From a checkpoint of a small transformer trained on Wikipedia: no biases in attention or MLP.
Each number is 500 + 25 x the weight over its row's rms, rounded and kept within 0 to 999. Layers, rows and columns count from 0. Numbers have three digits each. The size before them is the row's rms in percent of the matrix's.

# layer 5 MLP down (transposed), 832x320, rms 0.125, rows 324-381, columns 80-159
097:536470483494479475482531529487530475474515516537471499517507473501491525462455492506471459508535452513493520510543477479485491510464484464534487489534550499522495513467493520472512530462484520551512506458508514478504490529500488524499516539
104:477501471486529511464483539488497535476506493530514473464494496498470500490527476491520521453481551494497523537540485497508469475527531525521490541486492529480526548511523485478468474457493484504464517523503522494495494542525520444488502479
098:532541520502467520461489482509441533504508477522478505509503500470496508569466505526478488525498488503533511472435506486476512479476508509505519519512489527488515527503467480510501517472424532492514509499467476491451491471468498518519466548
099:510467530531520493479513520495520518472509526487470492521513520522486430479482486485500493504497502519507491503474561484469514474492554473504514447481489515472478514451519492504484500514493512515504559512561445506498512495509520503467467525
104:436508533466475499543485493475468514509484447510526498488484481472522459496480494489445505527475486495547516481463509520480483540542500472486447522506496513494482509472480487480486495519503484472500484501521476519483522510470524484502522486
101:541462431482540494537538493474514468484541533488496508489460493486475519500497488501490488526510527495435496540519470511530478487520507515454469440512485532480504524544507485480483498470509473502497527510480507463499452509535515481467507488
101:532482480495463512506504495475488473477524497501514503498509472503459500516510424512483504418484498504486505469509492481513516490491454487477514499512528540532516517507466492533476492478462496454497499457518489509497504447516471495506503569
100:504479535466525498479512469496513492510524497479499496543528470483528548497508504504499509500514506506485518514500465517485534522505485524507494502471512497510448486506491518547515523488457491506511488504549512478466495457525476498505540479
098:501513471462539537493567450492473484542475494529479526517543464482502484524467502516487502482502501554469511480533534489497510511511507513496536501548502504493483522492521530494502503509478509503513524538501513516529531482474468537517501483
100:470482517484529506470462494529496516462540519494532529523514524483479524484488495496480533522470465481527519522473495541487483505547453489499495534466484496493521513456504491490502548507448500521524503478508522533529505507516524454501563488
101:534499489468502523538533488493533519457505518475490514455470468523475541499492479509476541506500535526491500462467481488501482496487479489467537523519514475480514465506554467502493495494491494497514476477478449505511503527470483506528531508
094:487486518451558494520537498471458477503511524488484492511509521476473544478486532518513455496480482516517541523484500495476494531511491475483490517480441473483492463476468516469467498477516486494513529453517529526536490519529524495504476491
096:493444480514530492499473488476466535503536540507482529518472519510496527493487488539557521525496505497474541471509560513533482488523487560493500522480480528511512507482517525469494517499514517517489517502499472489517517522493516459526520488
100:473537499487455524522479529516465473445524430485520474512541511495481472523496462465528493520474473488492452471483528513493518471489501504539516505543510473487491489510506513493508509513550495449555516533579467497515456483475493502523459492
099:526526516494517458493464487485543532501500465497514491545472564517485510494496484460447538526497454515530528531526497585460493558521514520516497465471445483515531512496515469519519464486486478474531505453488478501498485467525548503556493516
093:525521539489496539494519525452544494517543521501512512454526512485519541497486521442490490511484528516511490484524505494480482478484508526491505481502508505458505470479478503538492482513547532502494541500529480518516536514427523463550461526
104:493486487516552512506504482538525513507524463461519519495503542484500502511502523457519486514481463474491492488514511477501516471454488464508552494503487549535514522495469536505499448515522476492524480462457481517487541545527543518486493506
099:497473475463567480499488499488476511463468500487520470515527502486505528530496485521498489525474510522537517476462482509545492493464497516505473499527461488452484570528503471503499468543467480488520527502522534520540501503483521509526516536
098:455461493481499523500486461518525526491513498495517474499473494506473528483551470501509534498508492458469503453462475498515515483465483475510488511509518501502517471493516459487503486495493536497464483517508508528538519527532549470485483515
103:509481456492555486518483525472538536520503539511460474518491536525506572509505479505508471535509499521495531477536488555463485489542479504527487531518513490488555479484491483493498490513483481477499533491497496532505484497504530489491481493
096:501518487516523498479468470520505486472471501502480488542523496497529510496517508489477501534515501516534504513479527440474480463551540478483462522548507499501430524547541477503507483539506474494486500498533486491502496495494519503540500484
097:507553486454495487477500504511484536480475495477486508470486486458459499510512502545502550501481577498583486490516536489481469473516451490479502459479513489512530530480497485499488487503469470464501485497501481496538556527504531480530478476
093:510488462432532486489498513485500519502527477501491512552472476541506502506492535499493491518505493511514474498494537476533502481510512477441506456469474534492530496501535530469464534532525461564504512494506551507502532481483501512495482452
097:465482516490502520493510517533504495490453506506525483490501498543498483460534505477516521499473478475455461501529533562471520469520491519467510454503516502529477527468505502470438500480505504501510518512513462477547473514492442512496500502
097:542461523513537497498495476472472539530460480522530494524485473495506492485498530500474481485478479549481493495457495480489527576521512492474552480508482524520497522512519467505505457499514494467500488504493513497498513513499479513473475472
104:466503509450512503536422500507485540467471476513490511481496531492524505513517516480545483480493461554481475483498481524487506483459472520524484507473519533495478512534478467534476522520501515507535523528489522531520524486477487496459491539
096:508457497503495441537530504533508447491514477478470507481491498497531516518468484462552516532529510537476509463575474476479501549535506463523480515522521491549535462536487525509455447531501502531543502526477495526517467494476508513544547521
099:551540524498480482517494481477472505515499477529524483512485490542484477455515522532504523510514476547453512493504563488472535549509522454478456506512517527569503515503511496508542503536500507523537538505512470486487502501460465523487469516
104:475523515510485503467531518540467496532552490547507520494514497488459506483564499530498531487517508461541520514517513459508480486520524524490502483485506510524476488485496500489454514496527498458537556445515489512500470558521456476456496490
087:526490487485509474481527502498539487453504498504482516580476536485519453517532522462512534495519482516529538525481495514475475458468487523519449479484497506498506504501525502477490513491493529471523509482503520494500515465502496532498545526
100:500535465480492536512484551501490494504537530505518492501482456515477512552535526541525510485520501513521507471481436474454500526508511559489532484506502499517512514547505539494513491488508527522508475507494523502497576459472499532523481507
099:517525507503476472515508446516510481464476527497508528505530483474489498474489505531482459513513487546489471516518494483499539498510474438496484489454508498499493485462480492492501453500496529491525542528544558457508520483487457513481499515
101:496460416460508525465490527537493477467503487503456489535454521510540538489504470467495487483526541524504474575488490497483479496513487531532479489483506486488514506473484466503475496467509494463553527524448520500527509465470537494531476459
094:435470521457477498495515501473536502506495456482529478464491529506523517551544472519472545474439521471492504510508531537508517561496512493494488525499501529459472462510460521468538521460502478486467524509485438502527500491462469496544492541
103:463455504486469481475523478492506499512524476484530513497512488524504515487493488485515526460476508521554479494478505498502524511527516506528540492474503438520507536487547504495536491507471489514519489486495446500504508467449522465507509507
100:503511466476504497496513487534514471485524494562491461525530485491496499543460420515525460530496443532494437537530477494465494475510436481509458498468530481502447487501474489516507510528524474495504485459480544484485543515464477500474514478
104:485466504483510505518494518511500540499547488494526550501550510520469517467464470526489488476521459529439506525499493452515529491469448529476499533495494488554479510463523490470514492479495525512486520479476482480455522516482491487503491532
098:513496516464505515461515514509517471517454497487510492495498513520537525496491489478498451500451541527517503518503454441495511500452435488495496483486503495458517485494490509524473517453476482494507545471501519522553464503511538460479530448
096:493447503579454454464469535521457499504505447520491490504524499497531521513499503521520491492543502495504512493469510546505502540485512538481545488551499520517517513504506489496492503505521461490516496515487515476488471530476517510515521471
100:506497482497516520488505540532524495469489485476500509530510519509469483530468525501531567533502512540509506511503515489501459460518494517531519456487524492490505523471504467510493506511524531530498542537505509480519508461516539454508464491
104:505477482492473500458499457488495490526501465490497497454460507518491511496527461500493482491490514499510469520519502479492479435487515451484475489426529481513532510489484498478492522508452502524515514456498514492503491476576495473513494484
097:481476480499512491495517438502502479484489489552523499495496474442474465508478486520496511483564466502497527466489526501513468485542492495529562479527473556507500518474505508490465538527478485505490509476492546527467481532496547477483467504
101:525497524494500498507497508499502484492509532472489474510489480476475504471469565490494453479525502501508544521526472496455466510430525471496446461497493511500518493467502505468510519521509473484530459445496476523499495497471518506538494506
103:515481524526505533482519455488436526510494490466490459492523493460488507528533490510525487484498485454478512529515535486485506512432501519479505487500459507474513492490516494532475499519489523522470512489448533485540534535512482503494554500
103:502495497520479538468500481532484527462459469477489458490496473486508480490444481514492512538503485497496457525502510478461512492485469490480458491510476526504518521526508494512474491504479503504495513449520489518491477496488466482541489496
099:518526535483507494495532516477476539529505478485500507496497509499481526503478506550528467520496488504506518476480449509489546493520468541531531450518488481475492515507500497486523474517474481490461534516498551487478507509489519523525464530
097:467482499528525521517526478473530535485444492529453491476546513488511500500523485522502559532491512487521486484490488480471473521501505480510491529510554525545538466497476519486477418507452477493490514489531498475532549522462508510511479519
101:518531470451499509510523531555475497472513466483484479521508542512495496539501549506507525489464474485477523515538457492521478495472479527501461473440534518494491483508482471513543498486475498504536505461464506509493479500468516512511489457
097:516481503519503438483501464530569544489500545515490484499514475515504456527526516474504550482495539492511498505463443495488494478487523491477479500494471460470514499520494499478494520482524499484458489481510494478525515487539468475498450492
103:487494479510522509531503500463505553470476501490528484504528509477570551502493466491534483512522512480495445488512520494470501487489518486502506473493507505519542468503526500510490483446499486489496473475509560498578434506512491487498541509
091:512537533505506519442521485484495501509522482513491466568465483505506511482487523480487526462504452510509501512503490491504513488476498489471495492514498505519510528472518474494514495507489488490492526481467534479472587499528520506492512519
106:466529523514471522543491531481529511482520519533499459502508519499483549485487490486462511506467484503493439515472519484526481512488537520513480542516525531483520488509455529513531499566519498528483509503504539458479489522462529515524495483
101:521496532514502458476503495490496505508481490502470465478509454503476532479476483548488545546538475492495503529502530479502519509505510516532518498492485490513494489495515489458498491509500451528502439474467483510521478476476519498528559560
097:528512494483453459482520473485504445526511476529566469476510515523466452516477536448523515485489489474507482519461438514508493485504514530501482466498487506513490518563463506468469480481527486520527473490547476517501464508501519470461512503
099:535521500472502518519524508453546515532484484548485452516477515504455517486497540475480485538493486486527473520477511486465517495512468474524506462502442487546479508509463496545517504509532513490529487489490498521534503516491465450508504533
102:539495498540504525485518516487473502525486504503499501510516531501486477550552476475461498516493512494559506495496516509445515490500497497490509500512475500518482504545467546467516514493473509481499436512476457496480466463523482459522475550
098:457529478498464517503508522456468527452515488541486514511510488481459521521505511496475460529490504443531505507504525500498531521495518500515523481470474474470520480519509496543521502504526457489491523509500494450535487513446519527516487482
101:460500517539498491524506535505534470504524461521512553501535459498464503525514530548491508479532515471496501473483524491491497494491481468479540497473529493505509488521539499525470520505495502548479490487495478510486507498515514479530465479
# layer 5 MLP gate, 832x320, rms 0.128, rows 325-382, columns 80-159
104:496464498474476517510515498470541466489512473485459509502536509499458489479515468503499485525495523498512517492513482492496545521479470485487500459516482511486551527482516471556502481513485517481454485535517520489495466519465482504480489542
095:502458468467530495539465516535486478458485515486523570495484473507482511488484484525488526508486511555504488487467512536512513485494518494495524513516465489528478532467495457497506524497492448531520492492494503506507497477513492534506544518
105:472506512484544546468478496513475462535473534529490471488538489477503506473506451537497477488517459468496517496508483478528495478451511482497495492518536507455467500496494511481518539499542480505489501501465466508523482454489501476565485543
096:523520469519507490463471509499516512492523504487475566491494525465471529526564493502504502482487488498465477432506521523498519556497523554500473511463505454483485487473505516541456517523481471529497485518472460512487497482478506488495474501
104:522465473531503477498499508567467485502503477466528475502504489488533499514494483530535460506498533439513477449508493487525485495498522500543498478522508514500515454487490483504520470494523527452471473487536505510474468469503504476505498483
098:495518477500514519516514514533527487524522523490498516495472501504534482514483480538516513506497489573519511564499500554456489495500460474548537456442475489543484532497489531530503446479533537528498484539507536491516485502493498457502482525
102:542499452500498486508456501509458512538533509514540508513530483472491518521541535510469494476499483504517488537503446505496486538543526523523491480492537518519532512529463471478518526516511474441512514518503499516501506473499519498510514494
102:484480499549484521541479508490426508492475505561494516522493508517493478519455457490514490486489476561494451523527505492534528510539509542513509501500468493483514463469533490524528524523504503512514475465496529463510498489487510472492492497
106:487506510498464526504492484512511503508504497535492510513518521500496500448527521511520574506505519483513481507534471529447492424460477476495515564479485545487483512493478511522520495552484500565487483520497477486504451512514516509492516507
107:510544523525471499485511462495500510494509492458474545448544513472511504532492417512509474534495561497483510524469511457506491485523501534477504530519510537497489526505553561531489515515500433478480493523536464494516476487515489485487522524
094:467524499496536501476504442488498479521462444504496494524500506489484528450490531496508475503556498512515513530483521493484489509474493475510478523459536499536518511517561497507497500482498511519453525498508527472527492520489501496487521472
097:440479509489532498515496530511505486521476506537516560514497512524494501529539488537516476473488458478501488464484523511571540472510552531489508528470456470508483486507492486485550499480478465512454443522482518491479492502516500500477482523
104:517490512489503498531539496500487451494521472506493543495528504458530508527484523484533509481503474480519495471500454496496543486577515477472502547494486518493501539466464525533545538515470449482494525508550475477504523476492518455507478455
095:547542518480498480519522478514472496516538535518440479483510494483522490506501488462506520504495522445488520452560488480485495511565535468514527464461485513472543532530531475524482530523505462486536523478499547503558477495510447502444467548
099:467500480499568500488504484478504480497505492479529436482517483543553512529508502546471502507522564485503448506491473512509502473484467556476474497540486508539515473530514505443521510549535519498518487533456482520498480547490512515490497506
102:505539508501487496471523479478465511520463486462492504518520512488509530520480542478526459526532537506476474452506436517446459530480505464523465533488460520502486516530527452515572492549473530520451548466481510460512485508477542484497502499
103:535497501459525513553487533499481447497494525480499545524511470536575486455456505511505462475519487540438502516540527484515447504489548443499455507548470521515489518493508466499474465499477508494524511464487479479505501520489503459442496505
098:471524491547494481456497465520495521524512529482521524503534541492513489498531486476510482503492537492521486521543517502507496497520492517478457511503503456515506552481498485494533502482517513529476513524518487522530508504500571548515510512
098:502511513493499512527527493509501485500518533539493506518503484481470489536485470469483492466518484459532495495524553498506532479490538494515512491511511482454493478514541516478518476487492546489531527519487498534502468490553439545515562494
100:504541515527443491510513516488555469526506478504524515516489489494519498483495478554515543502511508497508538493477516497468486449526502452490467456496524494544511494529470498546560492505507528538487525493520501509520509495466535522503486494
095:491553522501454535521457545464506518491496509502517536478471476480498490499498476510465539525500469532518484452536532546482499458501455466483473520508548511546522511509481498538507452489482490499497466467451492468509528512488505464469499464
094:511485524528511521476491444489478512559557500506488524520462491520481513512549507491489487487523501533476486470474481475466494574505513533474518477512514495477520527459525498531490487520478501501497483533485469520502500536544476500479490501
100:492491536499460542495473485521485519467486476471518525487549531490505518500478486492522493491492483492490486478511509528481508561501447501487473421572505477474479520487505494510501501498496518497469485499548478471471489519519458463511479514
098:499469489497509538460510530523449480491463497502533440501554512532524526464482530458509469509492512496520509466482503478491504516519547472505490459504529471508501538526498455521487522511494484463433534516457501522528473482474445508504489482
098:542497483482489484468507504513537465558523447481544482502505542526509479474451517520529507505527463473521512523524486507473502493479484547530473451526488523475519486507518496477511525532522495485533514471463491489487498524500535498517491475
097:530518541493555474525496487550524513472508429464507524524443504452519483458526460503535531517510480505514490508472519455529482508542487493518455540524513501530463479513470497492481493496498481517471525530513497493490491492488507515483475485
107:509481556509467502518529536507464484450521528504503506515482477492463505535565517474542516503513529530529509484461533472459496483543500482530523527515536465498478488499501471532509512516478495518497505517561520502482492503548514481489538534
097:512486496509494548492512482485487509515470494457511522510474495480531530505527517522498508518482506472478504463501495565498433520463517516487476550501499487515550464464495461490554449497466481507520469483493519494498521502482495556536509509
100:505472458504486471471485480492557499493517529508495492460506467506520508491531517535531483462505477539460493523516491511500486521493482534465485516496480490425475514492464512543500494514520481515520492448520488473478512491490493493469503528
098:519492499488516484497531490478539455486479513486539495454496494421487476517507528469493533501507479486494514500521525532459501530472489519496482461557519482490483533531499473489510483471512516531482527498504548532514489487464506516503492479
101:476522497506526499507493529524503468457467498501529515513477514478497488485479487519527473479525511463466512520524499540468547545509486497495473493517501533480528488510503494475485486521511501504471518515528554455504478500490542514521500509
098:477452513483466507493462502507506515520465486505521494488462518512504503471538490538547474479522543453516512529508500511531487506490499536518545515523514518492501484504516511500471470488520490472516487461468524506518523486527502477533483455
092:505468511498467468473505466517504516515489471463505493499481551516510494483486528549487519495520493487461487490488500500498511499491540490475500448521505509494500520519482481483488525500459503519530464576477465464533519504514503483487469567
095:474573461467496489498510446536510503528481528507510511490458530495462477520475517511533529514499481488482503462485462525485523510485526508552475510489483445523457539519519536522532466509499481477521471510497495474476482445463492511469522511
100:493469528497478510497520507477474487530530519463533442481498509518510553478539540498522484506486490443491469493490552509495502497489528522504510494529517510517480535493498490491514497510495480509487495473513481454455526438500504510512456463
099:530503508486448506512480489508507515487563478520515527467487506496514540533509510564495519551524501480515557491498477498452517503513514497556508509546512491542461542494540438491490467556482507495486531502508533487503482510505511569455487496
095:459499506502498473541471532500470460532502489523509503538519473510489475500541534470488546517502486492479494503487519493501485463481474519525495537477455512527526483480469500523499505478495497492445490541457472541489515499498534503470516472
102:485491500476499524502514494483514491473498504506534477529521504507506483491537450484512499482521480500453468462469489455485511449506445492505465496522544476508475511475491464520471529519534522473481450498476463495508508527481521537542508515
098:509507506435473543496508510504508519477522512518500490463434509516505487548547515497442534525452531510524469540505502497486488548516509499466518449486476498511464494504502469511524489544484489500505502536500505506513497484528493508500511485
100:497478456506497550463541504505507471540497529514500524494500480472518488501476539484502459486527465467466497536520510503486511505438470504499476475508520480522483504461490515515539427519519550479483488461540481477567505543502509494491503477
094:519511504474499500504515524493565488556520518495471462516515530488495479523539579502520440534540478512519478508438518508515529508466523478509488499494494516496528481484527488505484510543434494572470512497504524477457506508529506448485497497
102:489489496474489477527516503519472528546512491537479480500466510458467525502478508496509531501525536540514493499507514500516483562477540503487493477502535513493486522512475506562518491492515454501509511508533500521477523524454525509492465458
103:502495466483493485533470471511503525483536467428483494465469519521511511525533471502497539463477481495498505565467482516534489489519495540533479542529467465512455504501494486508496478490488476503481512516522454485493485507489506463493460534
098:516447510514489470508511518509545496460479453494512480510476496505512509475509508486469463491499535515488504520511496487438484509508477471512497549528502475498513474503517482482497504526505459490508549492502498485542503490460503492491501536
095:557505542483553536489484537504521505492519468496541520504550494534488502488501511504499477512468484499505487446507538511501539548494506474499514483518540488481457479480486481484504456488517443518502532489514540509500533504495495553526461544
095:499499513557482488476514550504511524459491483482530492477501491522494530498492489504513512501506496511487468540473495499499470511490478517521483511561515493491521474496533491505463486455493499495505495531528466513494460523520463461500487506
103:476538526534489504482483512501477491501504504486536534527506504493491443493503496458513537486544522520481514497511503502448497520450500519508541455509523488519493512468493517478499485470502548475507490511557475511548537551499493499411482494
098:543508474477470511499474524443509498460498511474511480485448490484494488516500479534529533477496512498478495508460531475515475522508495535514499465498536487471525467520550484459520479544523485483504515505509476494469474484499522513513514503
108:480470490523452490541525504500494510556472484500501504497508509488503481535465534504481497487540455491509545516517475511464447495526502482493504501481516487462533498512482506538517528505546513536515520524469488516575536511483518502487432493
097:494523534514529507549466474482483476510534459524515529502524514510503501547458493525481513483491521468537509471440528500420515523463514481466447496499474518504475509492496525545535443451511513487517492509495467518473484493523477503488487492
095:464525485475498497522488483490531489470483521469478467478542492491518525462471508503528568496508525492512501478502467510518511486524498526501531452498514461468509500487524483512482504455568510485520530551478486497513481509512497502486508473
098:519500470479544514527507478454520537500479489475477461480444485485465468464498505500485474546492491529482484464551502482476476464502534527476536538491524471500447529474444506540506468489527488490498454473502520486456471527489533532480501532
090:480502555512513520508464512487467482540528507503461519508507445435523486501470443520465462483509520510454487477488510560507484494479445512468471460491537488531541522464459469478507518469522478470505478518442527475512535488484489492505485484
108:476503501482476490523486490528481485510503471518480520521460515527526496497499492505507495515488479519451465509515483503497490488472504513489516491498492514520549503551459507532509501494539480559479490520523478551504486497489475503524484480
103:482532475456485533483455519487505544508484507487542455482463508493518494507492491499487517519516492484493456532500490479499492508469481480488451477477480469510501498480507500446508495480505540485507522548481474505510511490517518486504449525
097:527529500509477489504515482499492484478475488465500453514502481484441530525545502457541512495486480500505517495488543510507508474487498494476495474510473516514511507467520504520456524491477524474538548498498502500537487494531461527521495500
105:536485547520500509501489472507520515521517514484519499480480496450503508480468495507508486504536497488495515511556503539519493552518487520502485504530494498513500496524509535485492525481494504448475541498537479479489508518474458489542525491
096:513520519518449492485495553451464506500499485519483533483506517520518462514503490522508479490496493451502500449501538487516493543523550498482496457537485510541516490518493535536496513472505502495534483516530496485500493522514513509484479499
# layer 5 MLP up, 832x320, rms 0.135, rows 325-381, columns 80-159
101:436468463518503512515461529480493512489504526512506494508502469526504492473459504484556515495523454518496500498487519497490465529522455494487500535515494498508498511484508482467475452487496490478531513493506527497507494498500527525472518522
103:477505491502454499472529495497494470497494470522535472473526509508486501495537487532489505526520530506534530480472518504489517516495507489501484514493515487524532504493554481522489477496485510504475531482545502474465480478523514466494461486
104:513490486523504530496534465494494489524558514510486479500515489526511500494487478466520475479536562504476456515562504507511510461479523563491477492508520508475505462523457472534547486523520512491527490461499511538527552564518462475517545475
105:495443444516483485482467567462508477486519516512547479511507537543534496472520507512480501503494481533539491485507528527479512509504470520478458502479517505458478483482463487529491504544453472536523555523454496464464482501477480490446471516
108:508538494522479482512496531497525508537534517507485487513490545527478492479525463495490473507503452522508463543505500503519472460514494499478495524446512510505503537520520498467520503555490507500548498478507479452503528516516529468502500514
101:486489487512465499479452477539515552494495499467503519474496505523502494478539535542510492549504513471514509542494537482500482501479511521510481529476503492545521517493552482494499506517493474455491530536548469481495472502489494541444491538
106:478540479558438498472443469519485548524534528535533513492510476458492501522503457532485488499494475500517501495478514466522530531482443549492501476506481467511538513505524514515498467469521466518491501515497445502481541504459468554475507488
095:554496541509462499513487507482496514479471513517441507511500522536480494479447496524487469469512510494476448511468542497538520519539496489504509509501486516556486483492498467502533473484498465505533532522520548486479520454476512500494505503
107:502543449506481503487489508511456554499484483507531499490489477535481474491489470529495511511487483484519495486507461505498487499478515481480506499528477498518548499451475471580497526500442487487471507487520499504462525450491488471508532520
101:464515537460529507492474507542527486500480562518493464495494508487498502482512526499502455548523511526488472523511474474501504483470489508548488523545502497478487479474532502498433481502518486530481484485513531454506479423491535456527475573
091:506434519488498458476478496511482461522561513497511461468464536470491532496479481473494480476474519522507516476474503479463491517514445524487493542461529506484473517515496542478531550526484493493528537515466497529515454533468492519483517489
101:485565486513513531547477500476511455572480504482520516514497492467529493455470496451485526463519513531529479536473498464458513505516502521518529482474582508492512465505487513473504524444455504497527490490531467537489485462503522502495517501
104:511472523519512523491504507503495510467534518465510499475463511486500523450472509543512460463548489474544509496507505556497536489503480438511494509485526497468473468506516503478484534515465522465498527507484507473481496489470511519493520510
096:508495512494468481475501503504532481495473514511539475499536466470478524527491486476539479448506519475514513509506512513537508503471467506498496500494480478545517462530477530502525486484506510520496503493543521506445499520520492526510526477
093:441523472494488517515472501531553550466457494489511472527486520458470527495475514474509458458498492454490524516506474520469493485461498519516475513512513489495515501513514494534511512527472570432481485546483514488481493520507513530486544507
106:488461440513520476476485486549511523499489490531471510516537497453530499486453526491524425493507427503479476451527495530486522508523482453521517521521483476519474521499504466520483445451483516502500517482512507494523517512504521515522530501
100:502474518472505500479483506500491532534518540479485501540498519527521504502479509542510493523506509548539508522505498474523487464486493476488507488470494501468510491510525488483462492524491489524482475456540432479471485532459503528525494492
096:480511530515512482503472568499445511529482512464475490485482495502492489460460512463521488526531473494533534520485521478454507495499497565461504502486545491553532502501517531509525494550478467521527471478444494483496484527487507539464477534
104:489471467509505511535481474489487484495506467484489481489509460498487442485515494492515468508489495484453482505471455494484487481490525521484517517531534476491528540490477500501557497512452476509523504465516455540481525508508502490528503525
098:511500517483456479544517537477478532543536480495481498522518504474512507467503459499508482487455526489517477494514506539544450472475479498500575495480510556505526516525449540498479515518425536511506497462477460482502588516457515509479496486
096:492520467494490466469514469479493446512496542449484466526467491526511504496502487488510472483501485548474466485499455488485493474517573455498555483454444529492495517511484486509510488508534529549517462492514525539450492465487529497481487530
092:491502530520464532489502494502484484510498494519497475516495484493470570551539483473487466492516512534476512463484465522503481563539500491442483467480571504467543520481534512529528513497519508496483492510515478506495490540486493536497504495
104:500491514524513508492434534492471524469476496490512489503510487518488527475530516505498514509504533545508501478507490479523534498501474518542500498490521516498465527459463492518477529528559487449515543524501500460483487471512474521450509529
099:480499518481518513465523474492512476509497482530508501480538516520520508546503478431543518552470533490552471473524526525508504486458529508499563526503490496499516482492480453490440517518491526498531458463495541468473491516508479456534495540
097:499546485503500496451490467485510488517532457484552528455480487544511490480474541473495520497499502487556526494506517485498511546494483486468485469464507549535512549486535520470448518543497507470482489474545449505486517477447508496467489449
089:521525527479526512510470525479504483457492464532516459525509530430507509512481525489509494506502527476500543476456548516516552519508500495481545534514485506532500477519542515472473433520500494452507495513509485538502465506525503459548478494
104:504497514468506505496473492516497441529465512467511463487513451486531536486512484441548477539494531497518495530484485545486488520514564532524528555502535477446504504488535499497524500499539488499500460540545517503530518465503470513522484503
099:477527520445525545523497550553460485466519497478509511510527493509450486491490493542491492474456504536495502479493485527531510479512487546478541528501493484502488496531490443486534512466478499514503531529500462503536494512505493490435506488
097:436511488510515513508506535483469480508506522477481565524514553589490475505471521493528544533482524506483516486495553506477520469443471454490550528497527518528498544509513494464552530475493491531494548450504522505532494496524527525535479499
099:555459531516460467515494496436508483516545555475456511513500540503509502497517448493478470518514494523471527455468528518478503464501515497509488484451516508509486534501522539491525509527504524481520470500465504546525480533464525508516460473
101:495500484453435518491530509550474542544556523483513473523510486537509511459490482500486478506463517492480538500485504438500495480523511481527483529519468543537470507497504525533448522521558494453498480465503487487473499509517461501499476507
101:495522524512520507528491479485487494532519483499499497475511511481507524521504538492487512468512469481526510511506490484508498499489442468477496525503469487494523500488508531516501466452471494476532472473489480499467477518523562529474417465
094:520484509468488504455498509501515536484478531508495516449528505507487537525550490503461547491539517512516512516546557490481475498490458467513468501530508508474526458493514510504467500452531477478542560454516489482494497499496535512552491522
098:467532507523494498540477485484531526494506528472476524493504521517526516472508466473534448521489527469529463506493521486482502478483476454469486456514520512450532486475533480480525489482535501538468495499500495489523543510506495530481479520
102:520495510462500530535485485491477496517475552538523470548493447472507517462468468534497501448504498521482568510494498475492462477487450487483497503488465487492533477521529513522466509482518506500543486460429500480513507542499522542482517509
099:512526502525472499472469500477515508512461513497502459495507490536491504511469518486469484472455531476511450507512528488498467489479518469483478486471516497518477441484480505475502517490513454553531541494471518549517531522494503478528536492
098:521526502481484480501493458445469508490502496432489479474529507547495492515493480477485493506495489478500561455540529502525516504519547513493520535491458505492472521456483493505492497496503447459520490482537496483513490483472453504500473517
103:435473460476441518514508488515506488507519493519496527477518534544461488488465493515495500500491499492528560477532473529484453492512479548501512498483494466477505499471446488498526488481499500511533488477517544490512507504487473494527512482
097:500494512492484515534519508539512512495517518514478491501521512521489508518560519527482500496489483520466522518516525471480562508482483491485506478522469504512504549461516508561548490519529519510491489469500546475482506487522482540468498486
107:493525517518509471497496500496455492522499513494474510480507521486494484518520515518480487506463478511481517482504464505501455518506501543493495483487516499521587536462482501462511478504495524472521528526538502528516484556509508462516481437
093:472503490494479495496467509489509497465480514533500506481482466514484541460466479482462516455484483488516510478526519518476503509507568543522513469524531533496546487502451519511514532516524476452551523461522494507505513501517490504536519473
100:529475509520493526522516496490531482507495503516490478501477529512520502489541519544500528494473471489513435500473516527548478506443537499521513456502498517493523519489469464523502500493541544476510547482476486511571486541470482498532483482
107:524506475509525491475468550523485496487494500560483518503532509486525466506472549546512506509508489486483506474515480493486486497482488471521503470467545468478523486507531486470545525480540510481530490539482570513493468474525520472528466528
094:500509467472481549460490486540454475498541505485472498491485491511488504515436474508493503503499465472483523488528532523499494511518516535540569493498484517503451517524508527534493474475510482481559501543506485511515491455494497509516491507
094:499465532520501476551456505512533482480457524512531493499493474549479523491537491500498470503470513491517569510532516514501490478524477491518506517503481485532504514441505506536537497531480498529510534526501428504490478498540480503483491522
092:520491471480486496512494507492557552504536536497505513486476507494529486503512523527475462491511519498534529492480517536525525484495460527509476535489489462517548503484469456513475498510513462504532531539497496558532495488493501533496428503
102:506520511487541483487493481515520513526520451480475505502502473540467491504520506491539488493537494477505495545523541505516502503457476502505497538509473469466479469517468538516546539461501513481482474490468462504507499549512497486494543530
097:474515532527523508517525487472456532510510484521490542463495492489494543503491495517472489520506499493537515491485499474504532518510516509509465548523499493508506496489486504505508537475535478464467543543543514520501452548462525502473459488
098:507507458494488499524476472502506530489494522539528530493506474497516541514476480518490509502538525513506510546440489507484497469455481466480476499529476437499484470496499500473533535523494462456543520463453458507484479520553504508472434479
097:520540482493504509486532468516478537470503515512529449515531504459491506479501512467516449520491513493516526460489533465506525517527500475486509476485491470509523542516525509516532493465501482473474452451491448516467511471506436526495461476
106:493530535473497483501511515486502487440501455496542454488518508489526483486448531508536473476525470514544509464504513531498495530514508517493477504522489478505493527466497518495485475491549515502490470512526488493491508511470522457556523501
103:498493452496509469507508503504506537478464527481468527514503499455495513508516512495467474501529550507501459498523560538493472501517490470466468487507497520502516570511499509542504507453502496504459510487499480473508483552504515542529492517
096:494525502477479529543518461515487510501493516474496499539497502529520467473515483525516533519503456502530534454497522476520476528506496467498505514504529482507507500517497509504482493512490501528482478525471514432472508499453493526519513527
101:480513517458483498467531480455530534476534503498503540480476471472519505475489468497540475492490502492496501513501492541515486553494527523483486478514535500497493551510512490537499517505469525529542516510491476499502547528571504522530533483
096:518515532463488498452502522491516504427528490535502500512467520526517485504517498488523511493493534509487499540526550488479521519485520440490496516539483524492515475508486480492513491535514478538490520514493524505466505524552530516498489500
096:499475515485480489493462482489508457487515545510535514457463479480476502551504467532521477526456521512475525496484554505475485531523484506494527487483480500525461509490543515516465517504493488511462532531511479495494499488505499495521476489
096:524491466494515492532480486525520485537561545532476488469486504483567507469543489504507500511475431495528491483529454485481523505491490514470554508480458468512482507490466517519511524503454486553438491466499481479518456516503529487532521489